config.toml
d_model = 224
activation = "swiglu"
init = "uniform"
init_std_qkv = 0.0334
lr_mult_o = 0.662
lr_head = 0.00684
warmup_steps = 445
decay_fraction = 0.462
final_lr_fraction = 0.02
seq_len = 768
dataset = "wikipedia_en"
Each number is 50 + 10 x the weight over its row's rms, rounded and kept within 0 to 99. Layers, rows and columns count from 0. The size before them is the row's rms in percent of the matrix's.

# q: layer 4 attention query, 224x224, rms 0.0582, rows 19-26,51-58,83-90,115-121,147-153,178-185,210-217, columns 112-223
# k: layer 4 attention key, 32x224, rms 0.054, rows 18-25, columns 112-223
q178 090:62 60 38 44 35 67 39 41 49 43 46 48 42 54 59 53 52 53 50 60 44 42 42 38 48 47 34 49 51 53 48 75 42 49 54 37 48 56 53 64 43 53 72 56 45 49 47 62 58 42 33 44 53 70 40 53 60 55 32 49 49 46 48 48 51 70 45 50 64 49 56 48 62 46 69 61 69 47 43 67 43 54 49 50 60 41 47 39 50 60 47 57 41 40 63 60 34 58 39 42 61 48 52 61 47 67 51 36 59 52 52 51
q210 112:62 36 58 57 34 57 51 32 39 54 47 63 61 53 57 34 38 49 63 22 48 63 67 50 55 54 50 57 51 49 42 52 46 50 60 40 56 35 43 56 40 52 55 49 43 44 61 63 57 35 56 41 42 52 56 62 42 63 40 46 57 45 59 62 57 53 54 65 38 56 39 55 48 45 62 36 41 63 47 46 48 49 41 39 42 47 48 49 35 36 42 46 54 46 56 40 56 48 40 48 60 51 50 58 41 39 30 49 50 55 57 50
k18 103:38 56 39 34 61 41 38 56 48 57 43 40 53 58 42 50 46 59 45 45 58 46 50 43 83 33 51 38 49 54 48 33 46 65 47 60 60 46 48 43 70 63 43 52 47 46 46 60 30 63 51 61 57 43 55 59 55 31 53 57 49 45 45 49 51 59 48 53 66 57 50 58 43 51 26 34 62 59 59 56 38 66 42 54 47 53 51 41 64 59 62 48 50 50 62 46 50 52 42 61 58 61 42 41 58 41 67 31 36 52 47 43
q19 084:35 78 47 50 56 42 41 64 70 62 50 57 30 56 49 60 65 45 38 77 72 52 42 40 72 39 47 56 47 47 74 58 55 58 41 44 69 58 69 54 55 51 45 43 54 40 66 56 58 43 55 47 59 34 53 44 57 59 54 51 53 60 52 37 53 44 64 47 52 48 52 36 54 31 37 65 49 49 65 50 54 42 43 41 43 49 52 55 53 44 60 44 40 39 33 43 65 58 51 43 56 50 46 46 65 64 55 31 43 55 58 46
q51 092:33 53 56 58 42 56 47 45 70 48 63 47 58 57 44 59 48 33 31 72 64 67 47 71 67 34 41 55 46 51 53 39 55 48 40 42 57 57 54 48 60 47 37 44 56 47 49 50 44 47 45 54 63 55 58 49 57 66 59 35 43 49 45 51 54 49 50 44 49 50 63 55 46 27 40 83 40 50 63 44 48 59 67 58 49 41 45 67 52 48 67 42 36 49 45 52 61 59 48 44 40 45 43 46 71 64 46 40 56 57 53 52
q83 088:63 56 46 60 38 59 52 46 68 48 54 44 62 56 51 59 49 50 43 74 48 38 40 37 28 67 40 49 46 52 68 53 53 53 54 56 62 45 55 42 57 55 62 41 54 45 66 23 62 56 48 53 46 44 50 40 56 39 48 59 53 40 46 44 50 51 47 47 57 59 59 32 61 51 69 66 32 44 35 50 54 47 38 68 48 50 48 44 53 38 48 64 47 47 31 50 59 54 63 55 48 45 51 56 27 63 56 43 45 37 41 55
q115 084:47 55 34 44 70 49 41 49 55 49 48 49 71 46 52 61 61 52 64 36 59 57 33 49 49 59 52 56 43 48 53 67 59 47 49 44 58 57 45 57 50 39 47 61 65 55 59 52 48 45 45 56 50 47 64 41 65 50 57 47 52 44 39 56 52 70 63 61 70 53 49 45 67 40 72 48 69 46 37 45 47 58 43 39 50 65 55 52 60 42 60 49 43 58 62 46 22 34 41 41 59 52 38 55 53 58 46 53 66 19 57 35
q147 082:32 61 49 40 42 53 44 55 62 58 42 55 55 56 42 68 62 43 47 59 48 55 52 52 69 58 37 42 35 44 49 54 46 46 60 42 66 55 44 62 29 64 37 24 41 50 60 63 55 57 42 40 59 19 53 54 74 50 54 48 55 32 44 37 64 50 55 46 55 54 46 29 74 37 58 50 36 46 55 59 47 37 39 47 60 28 58 65 43 42 60 61 34 50 38 53 69 44 52 38 41 42 46 44 51 63 51 57 43 31 50 47
q179 083:43 64 63 61 56 39 59 47 56 53 39 48 52 48 62 45 39 46 51 57 58 41 63 54 62 42 35 42 49 40 55 56 62 41 45 64 48 49 50 39 64 64 35 55 64 31 68 42 43 58 54 57 48 51 61 36 44 44 63 45 42 59 31 53 52 35 49 54 51 50 51 44 25 55 45 32 35 76 62 43 57 55 54 45 54 55 59 59 59 54 52 42 59 57 41 51 52 42 42 35 51 42 44 37 57 44 34 54 46 48 44 38
q211 102:31 61 49 48 67 46 57 53 76 50 59 40 49 44 61 63 60 41 46 61 64 33 40 60 72 46 45 34 45 48 68 50 52 50 42 35 70 62 61 52 54 50 34 45 60 60 48 40 43 48 58 50 46 50 67 36 53 50 59 45 51 45 30 42 43 50 43 37 53 42 61 53 50 57 42 58 57 44 68 55 36 44 62 62 49 60 55 57 68 40 73 29 38 45 38 59 48 58 61 50 38 32 41 48 78 67 43 28 49 51 44 46
k19 099:59 63 45 66 66 44 69 31 67 55 50 54 64 38 60 43 46 34 36 44 45 52 63 50 59 41 44 50 59 52 39 53 74 49 49 39 41 59 47 58 54 42 44 35 55 46 35 54 40 30 54 58 48 56 49 58 58 55 36 34 34 37 45 35 61 52 38 34 47 40 66 37 43 58 57 61 49 45 42 43 43 58 57 50 49 56 57 55 55 59 60 48 44 60 41 46 57 44 53 47 45 39 63 37 37 48 34 60 55 50 54 39
q20 092:58 26 44 45 52 50 51 62 43 63 49 36 51 52 49 47 47 61 47 31 38 49 47 57 42 63 48 40 53 63 39 46 46 57 46 61 47 49 40 59 55 51 59 72 44 67 39 47 49 59 41 54 55 60 50 57 48 41 38 33 55 50 42 68 36 68 29 59 51 54 45 59 42 52 48 28 43 54 52 49 60 52 64 38 69 44 50 37 59 49 43 54 56 61 55 45 30 30 52 49 58 61 64 52 45 38 52 43 61 38 38 44
q52 086:56 51 56 39 54 38 38 62 37 50 38 48 43 40 50 40 50 66 63 24 51 34 41 32 40 63 54 48 54 50 51 57 54 59 45 58 55 39 47 58 52 68 63 64 39 41 46 49 37 60 43 43 49 51 47 46 43 33 36 57 47 52 54 60 48 52 33 60 49 54 38 59 48 70 50 29 50 55 43 52 54 53 36 38 58 53 39 39 54 57 26 52 60 44 66 40 40 32 39 63 49 55 45 45 44 44 48 62 46 36 32 49
q84 084:57 33 55 50 58 53 59 52 43 52 53 57 42 49 47 47 41 43 60 30 41 59 62 60 46 55 78 54 53 56 18 55 49 51 70 48 59 48 44 49 42 46 43 51 58 52 51 72 66 40 45 47 66 36 50 60 48 31 36 43 50 59 46 71 52 53 57 65 35 63 50 53 46 44 34 44 51 50 44 44 44 61 54 25 54 48 36 53 42 42 42 55 56 52 54 53 48 48 47 56 64 61 63 65 66 38 65 50 58 72 47 57
q116 076:46 54 53 54 50 46 55 58 55 47 54 55 41 68 45 55 58 58 47 39 47 65 61 48 46 48 36 48 58 42 52 50 52 57 35 54 44 47 52 56 67 56 41 64 32 48 51 49 47 48 51 47 48 67 51 36 59 50 26 53 48 72 57 56 36 46 48 47 50 46 60 64 54 65 40 50 31 56 61 61 60 43 35 65 43 46 33 50 36 49 22 29 53 31 40 45 48 52 58 51 25 46 48 47 63 42 59 54 46 64 24 62
q148 082:59 35 56 57 59 38 55 72 40 25 52 53 56 42 64 53 42 52 38 48 60 50 69 60 43 43 73 63 62 57 50 46 52 56 36 54 53 52 49 51 62 50 62 80 45 56 38 45 53 45 42 58 49 70 45 49 30 43 56 47 39 59 52 71 39 55 42 45 41 46 46 65 47 61 34 50 52 61 58 38 58 53 60 56 42 67 34 41 55 49 36 24 71 49 56 47 32 41 48 64 55 69 59 49 50 47 57 44 45 58 47 43
q180 090:44 33 38 52 43 41 49 58 50 44 68 57 44 53 56 63 60 61 52 38 53 57 43 38 47 50 50 60 58 56 47 49 38 57 62 48 60 54 38 64 59 48 56 70 47 50 30 59 55 24 40 44 59 58 51 49 51 48 37 56 64 55 69 66 54 71 53 59 55 61 36 51 81 52 49 49 60 54 52 34 51 43 35 56 36 46 55 47 39 51 50 42 42 40 66 54 44 48 45 52 32 60 57 68 59 46 63 43 38 50 41 65
q212 107:65 26 50 59 45 39 42 54 35 43 36 48 44 41 45 36 34 62 54 39 42 58 62 42 33 49 52 56 50 55 45 47 42 51 59 61 48 40 43 61 37 64 49 52 34 48 51 49 60 48 39 55 51 59 37 64 45 57 44 49 64 38 73 58 53 70 44 49 40 58 44 43 57 43 58 30 45 56 47 29 71 53 50 50 46 46 49 43 35 59 36 65 40 56 60 49 48 41 57 60 43 70 56 53 43 33 60 51 56 33 35 51
k20 107:44 47 47 47 33 45 29 46 38 36 48 40 50 43 33 58 63 47 72 55 42 52 51 46 29 52 39 55 53 38 54 61 45 38 60 65 46 39 38 49 41 77 53 46 44 39 64 49 58 55 41 43 46 44 39 63 44 53 64 57 59 50 58 63 59 59 52 74 50 64 48 74 58 38 53 35 62 46 48 50 64 44 45 36 59 44 34 45 37 38 36 53 53 47 54 42 44 56 50 47 51 47 54 70 50 39 68 45 56 51 41 83
q21 096:40 54 44 63 54 49 42 56 48 55 59 62 50 61 53 38 69 44 42 57 49 60 58 47 60 55 46 47 47 36 65 45 53 55 44 47 52 38 41 21 64 42 49 56 51 46 49 57 47 38 58 46 32 44 58 36 61 76 60 55 50 55 44 38 39 38 60 34 40 36 65 52 51 30 53 65 44 37 54 54 49 46 56 71 48 55 46 52 41 66 62 49 65 49 48 50 54 47 58 47 47 46 46 29 67 64 45 53 61 74 53 50
q53 103:37 64 36 70 48 54 60 43 61 49 47 62 40 46 48 52 50 46 46 63 58 65 53 59 70 43 42 54 36 43 38 47 55 45 40 46 52 57 45 55 69 39 42 52 43 35 53 41 59 37 59 58 43 64 59 41 69 74 61 48 47 55 54 40 56 38 56 32 34 43 54 68 33 41 45 63 54 36 44 56 38 46 58 64 38 56 59 48 58 58 60 41 40 52 30 62 39 66 61 40 60 41 39 44 60 62 52 50 62 55 61 55
q85 086:42 64 28 34 41 58 46 56 67 47 46 44 46 48 43 50 58 48 48 62 56 41 54 54 60 41 43 56 52 47 62 44 50 48 35 48 27 49 51 38 44 39 62 64 42 37 43 22 30 56 55 51 40 72 59 46 62 53 61 58 46 53 54 30 32 49 61 49 54 52 53 48 53 50 57 63 45 45 41 72 41 48 27 61 42 63 53 50 63 42 57 42 58 54 54 48 40 57 54 50 48 35 64 34 48 47 43 51 53 54 67 42
q117 090:44 64 39 46 58 62 61 32 47 48 48 50 57 34 43 43 43 40 70 50 43 41 44 58 37 58 58 57 45 53 45 63 43 52 55 61 50 57 48 28 56 37 37 56 51 55 48 41 54 53 69 50 33 48 62 48 53 72 58 52 56 53 50 23 50 36 58 48 48 30 50 51 38 39 62 50 59 55 51 45 41 55 59 49 69 52 49 43 42 68 46 49 39 51 56 55 46 37 48 34 43 62 47 39 69 75 37 53 57 68 72 45
q149 091:41 57 35 48 45 32 55 62 70 55 74 66 58 53 51 58 65 48 63 56 65 59 52 42 69 64 44 37 37 31 58 73 50 45 57 43 54 53 49 36 55 46 29 37 47 37 43 37 46 49 66 68 50 55 52 48 68 55 55 48 46 47 45 38 66 20 42 32 60 57 72 34 46 39 56 56 52 42 41 56 43 47 42 56 55 52 46 48 47 51 66 48 54 57 49 48 37 62 71 66 39 35 46 33 48 56 55 35 51 56 41 54
q181 089:49 53 46 49 59 59 64 44 32 60 38 52 72 50 42 38 65 49 50 48 48 56 46 59 61 60 42 60 54 42 55 65 59 49 46 61 44 54 53 32 62 20 40 52 61 34 65 36 42 76 79 58 34 53 80 41 53 46 58 40 44 62 44 55 44 39 53 41 57 34 40 47 42 45 59 42 33 56 53 69 43 35 53 51 51 65 42 50 32 56 53 38 48 59 51 44 50 46 56 45 58 51 47 39 43 59 34 56 49 34 40 40
q213 099:40 58 39 55 61 39 52 44 58 61 37 50 49 53 53 55 61 48 49 47 63 40 28 67 73 46 39 38 34 37 53 54 48 42 54 56 50 59 42 46 60 44 31 46 62 50 43 50 45 58 69 72 34 53 75 33 54 55 55 63 48 65 43 34 41 40 53 42 51 47 68 60 42 62 49 57 51 51 74 52 37 39 62 55 55 76 70 56 52 58 69 38 43 50 48 42 43 59 61 46 36 44 34 45 63 50 48 50 41 63 42 34
k21 086:51 45 57 43 53 65 46 50 53 53 39 58 68 48 65 47 43 31 39 50 60 40 63 45 67 42 54 40 48 47 55 41 65 31 41 39 32 49 47 60 59 51 55 39 50 66 43 57 43 52 44 44 41 50 61 62 49 55 43 41 41 55 41 46 66 49 45 44 65 50 53 32 50 58 59 61 30 44 49 47 38 59 66 44 42 43 50 44 55 65 51 45 50 61 54 69 56 30 37 54 46 42 33 39 34 44 43 50 40 47 65 35
q22 111:33 64 51 51 53 60 57 45 60 38 46 59 44 53 65 53 55 36 32 55 58 51 52 45 70 57 49 46 32 46 42 52 52 55 68 38 55 53 58 33 50 27 60 38 43 39 54 43 44 41 67 44 35 51 52 42 61 57 50 53 40 54 48 36 49 31 54 35 56 54 44 55 33 64 38 58 57 46 49 56 28 48 54 74 35 64 50 59 40 52 65 42 61 61 33 63 61 52 48 37 45 37 52 42 55 42 35 46 50 56 65 30
q54 094:45 55 43 70 37 59 49 45 75 48 59 65 51 71 38 57 55 28 41 67 64 53 55 53 62 49 53 54 29 36 40 47 60 44 46 45 60 39 47 49 53 46 55 47 41 53 53 44 54 41 49 38 43 52 55 53 59 45 65 46 56 41 57 46 68 40 52 48 52 36 57 47 39 52 45 65 52 43 56 56 44 61 57 70 52 52 47 58 47 64 44 38 45 54 40 51 44 65 62 43 53 21 51 54 69 51 34 41 42 53 66 57
q86 083:48 63 42 50 53 52 41 58 65 54 43 54 55 51 46 39 66 29 45 62 64 36 42 23 54 60 35 34 36 43 74 46 37 55 49 47 46 47 42 57 47 37 48 53 48 46 62 35 57 60 51 45 46 53 45 50 64 47 52 44 43 48 50 38 48 38 58 57 56 51 50 53 37 49 61 46 63 47 36 54 38 42 40 65 49 57 58 55 48 58 52 54 56 62 41 34 39 58 62 52 46 42 47 56 39 56 41 62 59 43 47 53
q118 090:54 64 49 56 36 52 45 38 46 60 43 37 57 30 54 45 42 54 48 75 64 44 50 51 52 49 36 44 18 33 58 47 54 38 57 58 47 57 51 38 45 39 54 46 66 48 53 47 40 55 59 56 55 53 54 39 44 74 66 53 54 50 44 37 41 33 46 42 61 35 52 37 35 34 57 51 55 58 55 48 38 44 44 57 64 49 48 42 52 47 41 68 33 66 36 52 59 44 44 37 56 33 55 44 41 52 41 43 60 41 71 40
q150 087:40 68 46 43 55 55 61 49 62 60 41 64 48 51 59 66 46 42 52 68 47 51 65 42 67 38 38 31 18 38 46 68 49 41 60 45 46 52 55 51 51 58 60 41 53 49 54 49 53 55 53 55 54 44 49 44 75 55 60 41 41 49 41 41 61 30 57 48 61 43 53 59 33 38 58 60 59 49 61 48 43 62 48 58 50 56 63 55 64 43 60 45 51 53 41 52 58 62 53 48 41 38 48 45 60 44 42 41 49 64 58 51
q182 093:53 68 38 61 62 51 48 44 49 47 61 47 58 49 51 50 53 27 39 34 47 56 53 50 60 50 54 50 34 47 50 43 47 43 43 47 68 47 66 42 54 33 51 70 66 44 41 39 51 52 52 57 36 49 58 54 53 55 69 33 39 67 44 39 55 36 54 52 51 41 43 52 47 47 38 50 36 43 45 62 33 68 43 52 44 45 45 57 60 51 63 47 51 51 36 66 50 54 43 67 68 09 35 37 53 48 41 40 58 44 50 43
q214 096:42 58 50 54 74 60 56 47 54 57 52 74 47 63 47 51 52 36 62 57 46 58 41 39 61 50 50 56 57 41 43 46 64 49 52 46 59 53 75 55 48 42 39 41 59 52 51 41 32 33 67 47 49 54 53 47 56 63 60 39 47 63 35 41 45 42 61 46 51 32 36 33 52 47 46 65 41 36 52 58 24 58 51 47 47 50 49 69 46 35 58 29 59 39 46 43 50 51 49 34 43 41 47 54 59 49 31 37 45 73 45 42
k22 117:38 59 55 48 77 53 55 51 61 71 53 52 51 40 44 43 61 41 50 52 51 51 51 38 58 49 41 53 49 73 54 50 55 41 38 56 47 33 40 56 70 45 54 54 40 55 40 42 29 56 69 49 58 60 69 42 63 72 50 43 48 58 36 41 41 34 38 36 56 55 62 44 42 43 51 49 29 49 55 49 31 50 56 55 51 54 49 51 62 44 62 41 47 41 49 52 46 54 59 52 52 49 24 37 66 65 41 51 36 61 44 46
q23 093:34 61 33 45 54 49 49 56 35 81 47 37 62 50 52 37 49 45 50 59 60 52 56 43 45 62 41 75 42 49 50 53 69 63 34 44 49 41 49 55 56 44 67 49 46 51 41 63 48 45 54 58 26 52 54 42 56 57 37 60 44 56 50 39 50 48 67 63 41 33 42 48 68 47 54 56 48 43 44 50 52 39 43 62 52 60 45 33 65 61 62 54 46 55 36 50 38 40 60 40 57 63 48 33 63 68 51 48 39 51 46 44
q55 099:38 59 43 47 50 50 34 45 43 53 53 51 47 50 39 51 60 36 52 80 49 56 53 70 49 43 56 50 46 62 36 32 47 50 51 49 32 47 40 39 57 51 53 37 54 49 48 48 54 44 47 46 51 38 45 40 46 53 63 36 48 51 48 38 62 43 61 45 41 46 56 64 68 42 48 61 44 26 50 55 48 38 44 39 49 46 60 51 44 70 65 42 43 54 26 50 66 48 60 34 60 45 44 53 53 49 58 66 46 67 72 37
q87 104:46 70 47 51 47 57 53 36 54 46 53 54 42 56 45 50 57 40 49 49 49 53 56 53 49 28 52 69 62 56 69 44 48 57 60 46 37 54 56 41 70 45 41 43 36 56 43 48 33 52 66 40 25 65 62 57 40 53 66 66 44 60 50 27 43 54 72 43 37 44 47 45 49 44 47 45 68 55 37 68 39 51 34 54 61 53 62 51 55 46 60 38 47 39 46 57 53 48 65 60 49 42 41 58 58 41 42 41 36 69 51 46
q119 108:35 62 39 26 63 57 48 46 49 60 50 54 54 75 45 58 58 37 42 42 55 47 54 50 66 41 64 48 61 45 54 54 46 63 45 44 54 55 64 38 57 32 33 47 39 53 43 50 45 41 63 43 43 44 58 66 60 56 55 37 33 51 47 27 58 46 70 34 30 40 46 50 47 37 48 54 54 51 51 35 37 57 45 53 46 50 66 41 52 64 60 39 52 48 44 38 50 49 43 44 36 62 41 52 60 49 47 68 49 69 63 53
q151 088:51 70 48 47 48 57 52 49 52 65 45 46 49 72 36 54 59 65 43 40 60 33 46 58 57 64 40 48 42 40 43 63 46 48 48 42 54 45 25 38 66 53 40 44 43 52 65 52 44 44 64 53 51 53 63 45 30 50 50 32 46 52 38 36 67 46 49 43 41 53 45 54 60 46 63 60 59 42 48 51 41 41 47 54 58 63 61 47 39 51 45 36 69 66 31 59 52 47 57 46 57 48 37 37 31 59 53 39 54 63 61 45
q183 103:49 78 48 26 68 57 38 33 53 65 42 40 62 73 47 46 64 54 51 35 51 44 50 41 53 57 56 46 50 34 59 59 53 43 44 44 49 37 52 36 54 37 35 42 50 61 62 44 32 59 74 63 32 60 56 54 45 57 63 61 54 39 55 28 32 40 45 41 52 38 42 36 49 36 61 69 49 62 35 60 44 55 52 51 63 31 50 37 39 39 52 56 56 47 46 55 37 37 44 48 55 64 49 48 55 56 31 25 31 50 50 39
q215 102:39 59 54 21 66 44 62 52 55 73 42 43 39 54 58 58 48 34 63 55 60 41 44 40 65 51 64 47 48 47 68 55 49 38 62 52 60 62 46 50 47 48 29 48 49 69 48 55 43 68 53 63 43 53 57 41 66 35 56 40 37 53 36 37 47 33 58 47 55 48 41 61 52 47 42 58 43 53 58 59 35 53 41 57 51 63 49 50 47 39 62 35 34 54 50 44 55 60 44 46 38 51 28 40 67 57 58 35 33 52 51 44
k23 095:52 51 55 36 59 60 56 35 64 50 55 57 53 43 59 36 47 34 44 54 51 63 47 57 67 46 74 55 43 50 49 42 54 50 51 38 63 53 57 41 66 34 46 67 54 61 33 41 63 40 61 44 52 60 83 63 53 55 52 54 50 45 46 37 65 40 37 52 55 36 48 39 32 46 52 77 38 52 54 50 31 51 59 55 49 43 57 46 44 57 60 56 39 36 55 64 53 48 50 59 60 47 36 31 55 54 25 41 55 48 72 25
q24 109:47 63 51 55 72 40 51 45 51 54 45 52 61 50 59 45 53 50 47 30 65 49 31 52 57 40 61 28 57 51 60 60 58 21 61 44 56 51 60 52 45 30 42 45 49 49 36 34 46 43 51 63 48 53 69 45 50 66 52 28 51 50 46 48 36 44 43 38 46 57 52 41 30 55 50 56 63 51 48 46 44 47 57 46 57 70 59 36 52 36 55 44 52 40 39 59 48 58 70 47 41 50 33 39 63 52 41 43 47 40 51 47
q56 107:61 50 51 46 68 45 53 46 51 54 37 68 59 53 55 61 56 61 41 44 58 62 39 34 59 51 46 35 78 62 80 63 46 49 52 57 53 55 60 48 55 35 37 61 39 49 56 44 45 25 80 64 45 57 74 43 64 63 47 58 44 47 40 50 49 32 48 46 48 40 56 47 35 37 53 44 52 47 53 61 37 59 73 45 42 50 44 47 51 42 30 38 56 42 46 53 36 65 44 48 38 54 35 41 71 57 39 44 57 43 38 51
q88 103:52 61 16 51 44 50 55 50 75 62 45 54 74 48 47 44 60 46 45 55 70 52 41 49 61 57 29 37 61 52 47 53 42 49 31 57 68 49 47 42 55 35 53 52 41 53 51 46 60 46 61 46 57 55 63 42 62 57 55 43 30 50 43 45 62 33 56 36 58 46 49 41 52 43 67 63 51 46 41 52 38 55 47 58 41 63 62 61 50 45 70 36 45 49 40 48 41 38 61 57 42 42 41 36 47 57 37 51 38 41 51 48
q120 129:49 57 45 41 69 46 47 40 56 69 42 40 47 41 53 55 58 49 49 57 75 47 40 43 52 67 58 40 41 51 42 67 63 38 59 40 54 56 27 49 47 43 29 46 43 51 58 46 41 68 57 63 39 62 76 31 59 50 45 45 44 66 41 36 40 30 64 39 53 54 53 46 46 50 61 59 53 55 40 48 38 43 61 58 41 52 54 40 51 47 56 47 46 43 28 49 48 51 50 41 50 43 24 36 55 73 32 48 48 50 51 43
q152 109:54 58 48 56 65 35 54 43 45 41 48 50 46 40 59 43 50 68 45 56 59 42 61 35 66 53 50 41 47 54 60 58 50 40 51 56 59 52 47 57 59 40 42 43 41 40 57 33 36 47 59 49 37 55 58 38 55 43 50 42 38 54 55 38 55 35 36 34 61 51 48 42 31 49 49 45 48 44 42 42 54 42 55 47 41 55 44 28 72 36 57 51 51 45 40 53 36 57 74 58 60 39 32 35 41 61 50 32 51 41 56 54
q184 089:47 41 40 44 37 60 55 40 47 50 31 57 64 45 50 39 49 38 64 64 58 47 52 51 48 59 56 55 50 54 32 49 53 36 52 57 73 58 47 54 41 42 40 28 64 39 48 47 68 56 67 54 56 44 57 46 56 37 36 40 42 51 44 68 45 56 52 50 59 60 66 70 64 63 46 35 53 38 60 55 67 43 43 51 35 52 64 66 51 56 52 28 35 64 41 46 51 46 72 60 64 39 49 53 33 68 51 47 57 44 42 56
q216 135:51 51 42 55 65 48 66 58 51 61 47 51 51 41 41 37 58 51 55 52 67 55 32 33 56 57 42 43 62 60 58 46 46 39 65 39 60 55 59 48 47 41 25 59 52 52 59 45 42 38 68 54 65 60 73 50 53 51 42 37 41 62 67 34 52 33 33 39 55 47 45 36 52 39 65 49 61 66 26 46 38 42 57 61 49 67 40 53 33 34 53 38 49 51 45 62 35 55 30 48 44 54 31 36 73 65 34 50 47 35 43 42
k24 116:38 69 60 49 49 57 54 52 54 63 36 60 51 47 55 45 50 47 46 47 47 49 61 51 75 39 46 48 55 49 57 49 66 44 48 53 49 41 57 41 64 45 50 36 55 55 50 57 37 54 58 60 49 40 80 49 59 61 51 45 30 57 36 36 62 35 54 41 45 46 50 55 60 41 59 57 52 64 62 42 28 65 50 51 55 60 64 53 51 59 55 44 49 51 37 54 58 44 45 38 36 41 30 39 61 55 36 37 53 50 48 45
q25 106:60 51 56 61 36 49 30 49 53 40 57 61 41 69 47 49 49 49 55 70 42 47 52 45 45 53 82 52 49 46 42 51 44 39 51 47 56 36 45 46 57 52 31 43 46 40 27 40 66 62 36 50 52 27 46 59 31 52 53 70 52 42 64 55 42 45 62 44 44 54 66 34 62 53 31 50 43 46 53 62 57 54 44 36 57 44 56 49 63 51 49 47 63 47 45 50 52 37 56 46 43 39 44 52 51 63 50 51 44 57 54 54
q57 106:37 54 42 47 46 47 29 55 52 52 50 56 51 59 46 69 61 41 47 69 50 59 62 69 53 51 66 56 50 52 36 44 42 59 53 38 52 54 27 47 57 64 37 47 43 54 41 52 56 47 47 42 60 38 61 42 49 46 37 52 44 32 53 58 54 40 64 56 55 54 55 59 52 81 20 57 40 27 53 61 43 59 70 47 49 49 50 32 39 61 34 34 54 50 57 55 44 58 49 46 48 49 46 38 42 67 41 62 49 47 50 55
q89 100:36 51 48 65 43 59 51 52 45 56 45 38 58 56 49 66 44 74 45 50 57 50 41 33 30 53 55 52 48 39 44 55 57 54 62 58 50 38 47 67 55 52 39 42 59 45 60 33 48 54 45 65 47 45 51 28 46 30 34 66 47 53 37 58 39 55 55 62 44 54 51 28 55 48 52 54 41 60 45 60 58 38 44 34 41 57 54 42 49 64 65 58 58 66 44 50 29 32 35 49 63 32 51 33 49 62 43 51 53 47 38 55
q121 108:53 49 32 45 53 44 49 36 48 53 57 56 55 44 63 59 41 53 57 53 65 60 59 48 48 32 52 49 47 51 39 43 63 46 49 61 67 33 46 36 80 30 49 30 61 43 50 56 59 42 63 67 42 39 61 44 50 50 43 45 39 53 45 51 50 53 67 60 53 44 59 53 49 41 51 57 49 63 72 42 54 65 47 51 66 52 58 52 37 57 53 46 46 44 51 63 49 38 62 55 42 64 64 51 44 66 57 46 45 52 41 45
q153 100:50 59 47 56 50 49 50 45 59 43 43 57 43 58 57 41 59 52 42 60 50 42 55 48 51 58 70 51 52 54 54 23 45 58 60 60 46 40 37 46 71 46 43 56 49 42 44 45 56 52 51 53 52 43 62 48 47 48 36 34 57 51 45 46 38 33 63 51 50 36 62 55 59 57 41 54 39 35 58 48 53 53 65 44 65 42 53 49 44 60 43 39 72 40 52 57 28 28 46 45 49 55 39 45 39 59 41 49 43 46 52 61
q185 096:34 44 46 57 39 50 60 58 59 43 29 65 43 49 56 52 47 46 50 63 31 67 52 46 62 42 57 62 44 51 27 58 47 48 53 61 55 42 61 53 57 32 24 38 58 33 40 55 49 47 63 49 56 31 53 48 46 49 45 48 48 50 49 52 49 53 44 54 58 49 35 40 51 51 63 46 41 55 65 50 69 55 44 33 48 41 53 43 49 72 47 23 70 47 62 50 56 42 48 34 44 47 54 48 32 57 57 44 37 52 63 44
q217 102:50 52 34 25 50 32 63 47 52 59 46 46 46 35 51 51 61 49 71 47 49 71 38 43 43 40 32 62 39 55 41 64 50 49 54 44 69 47 39 58 59 37 46 57 60 57 61 46 43 67 51 60 48 47 66 49 58 48 58 54 57 54 65 41 49 54 77 49 67 51 25 57 48 38 52 58 51 57 50 54 42 60 36 59 64 42 48 66 62 43 58 52 49 40 51 39 60 54 34 40 42 54 43 49 70 68 60 39 30 61 51 47
k25 107:31 60 63 42 62 41 41 68 64 39 41 43 47 68 49 44 54 39 45 47 49 44 36 57 30 63 51 51 38 57 41 51 45 51 50 51 39 44 54 32 47 48 68 44 53 50 58 60 41 75 47 35 65 46 45 52 61 57 48 48 56 48 40 52 32 53 40 51 53 44 80 33 49 56 68 78 34 29 55 65 51 39 51 56 41 54 47 54 48 47 54 49 51 65 49 47 50 51 57 55 38 53 56 62 44 42 46 74 51 42 58 62
q26 102:48 44 52 69 52 40 60 57 51 32 62 44 53 57 64 50 51 33 60 40 41 65 63 61 57 46 66 53 46 58 62 41 61 59 33 54 53 60 40 59 49 43 75 45 60 43 46 46 38 33 53 29 54 31 35 52 58 63 45 49 54 27 67 47 57 59 66 45 52 57 51 38 42 47 33 49 51 56 47 48 54 50 50 68 54 54 45 44 49 63 41 51 42 45 51 60 41 64 69 62 58 39 54 50 68 42 51 72 59 49 36 60
q58 092:52 45 55 45 45 41 50 57 55 51 38 55 54 45 33 71 66 42 53 50 43 39 55 33 41 36 44 42 49 49 46 45 60 50 35 63 50 28 39 48 64 47 54 35 57 54 39 52 43 61 49 58 31 49 37 66 45 55 68 59 49 32 49 34 65 60 78 60 44 44 60 32 52 63 55 42 58 53 62 35 66 54 32 52 57 49 34 52 50 67 49 57 28 41 58 45 46 58 67 44 40 39 65 50 35 51 52 72 37 51 50 39
q90 135:45 44 45 74 33 52 46 49 45 38 51 59 60 53 52 54 49 52 49 46 35 67 52 49 42 41 33 45 54 52 48 44 40 38 52 51 38 54 47 57 50 52 55 38 58 52 58 47 55 57 35 45 52 48 34 52 38 53 55 61 61 47 49 55 34 73 54 53 58 59 43 49 47 45 64 41 53 68 45 38 61 60 32 63 50 45 53 61 56 63 43 44 53 47 61 44 43 53 59 65 58 58 53 53 56 30 66 57 49 38 47 54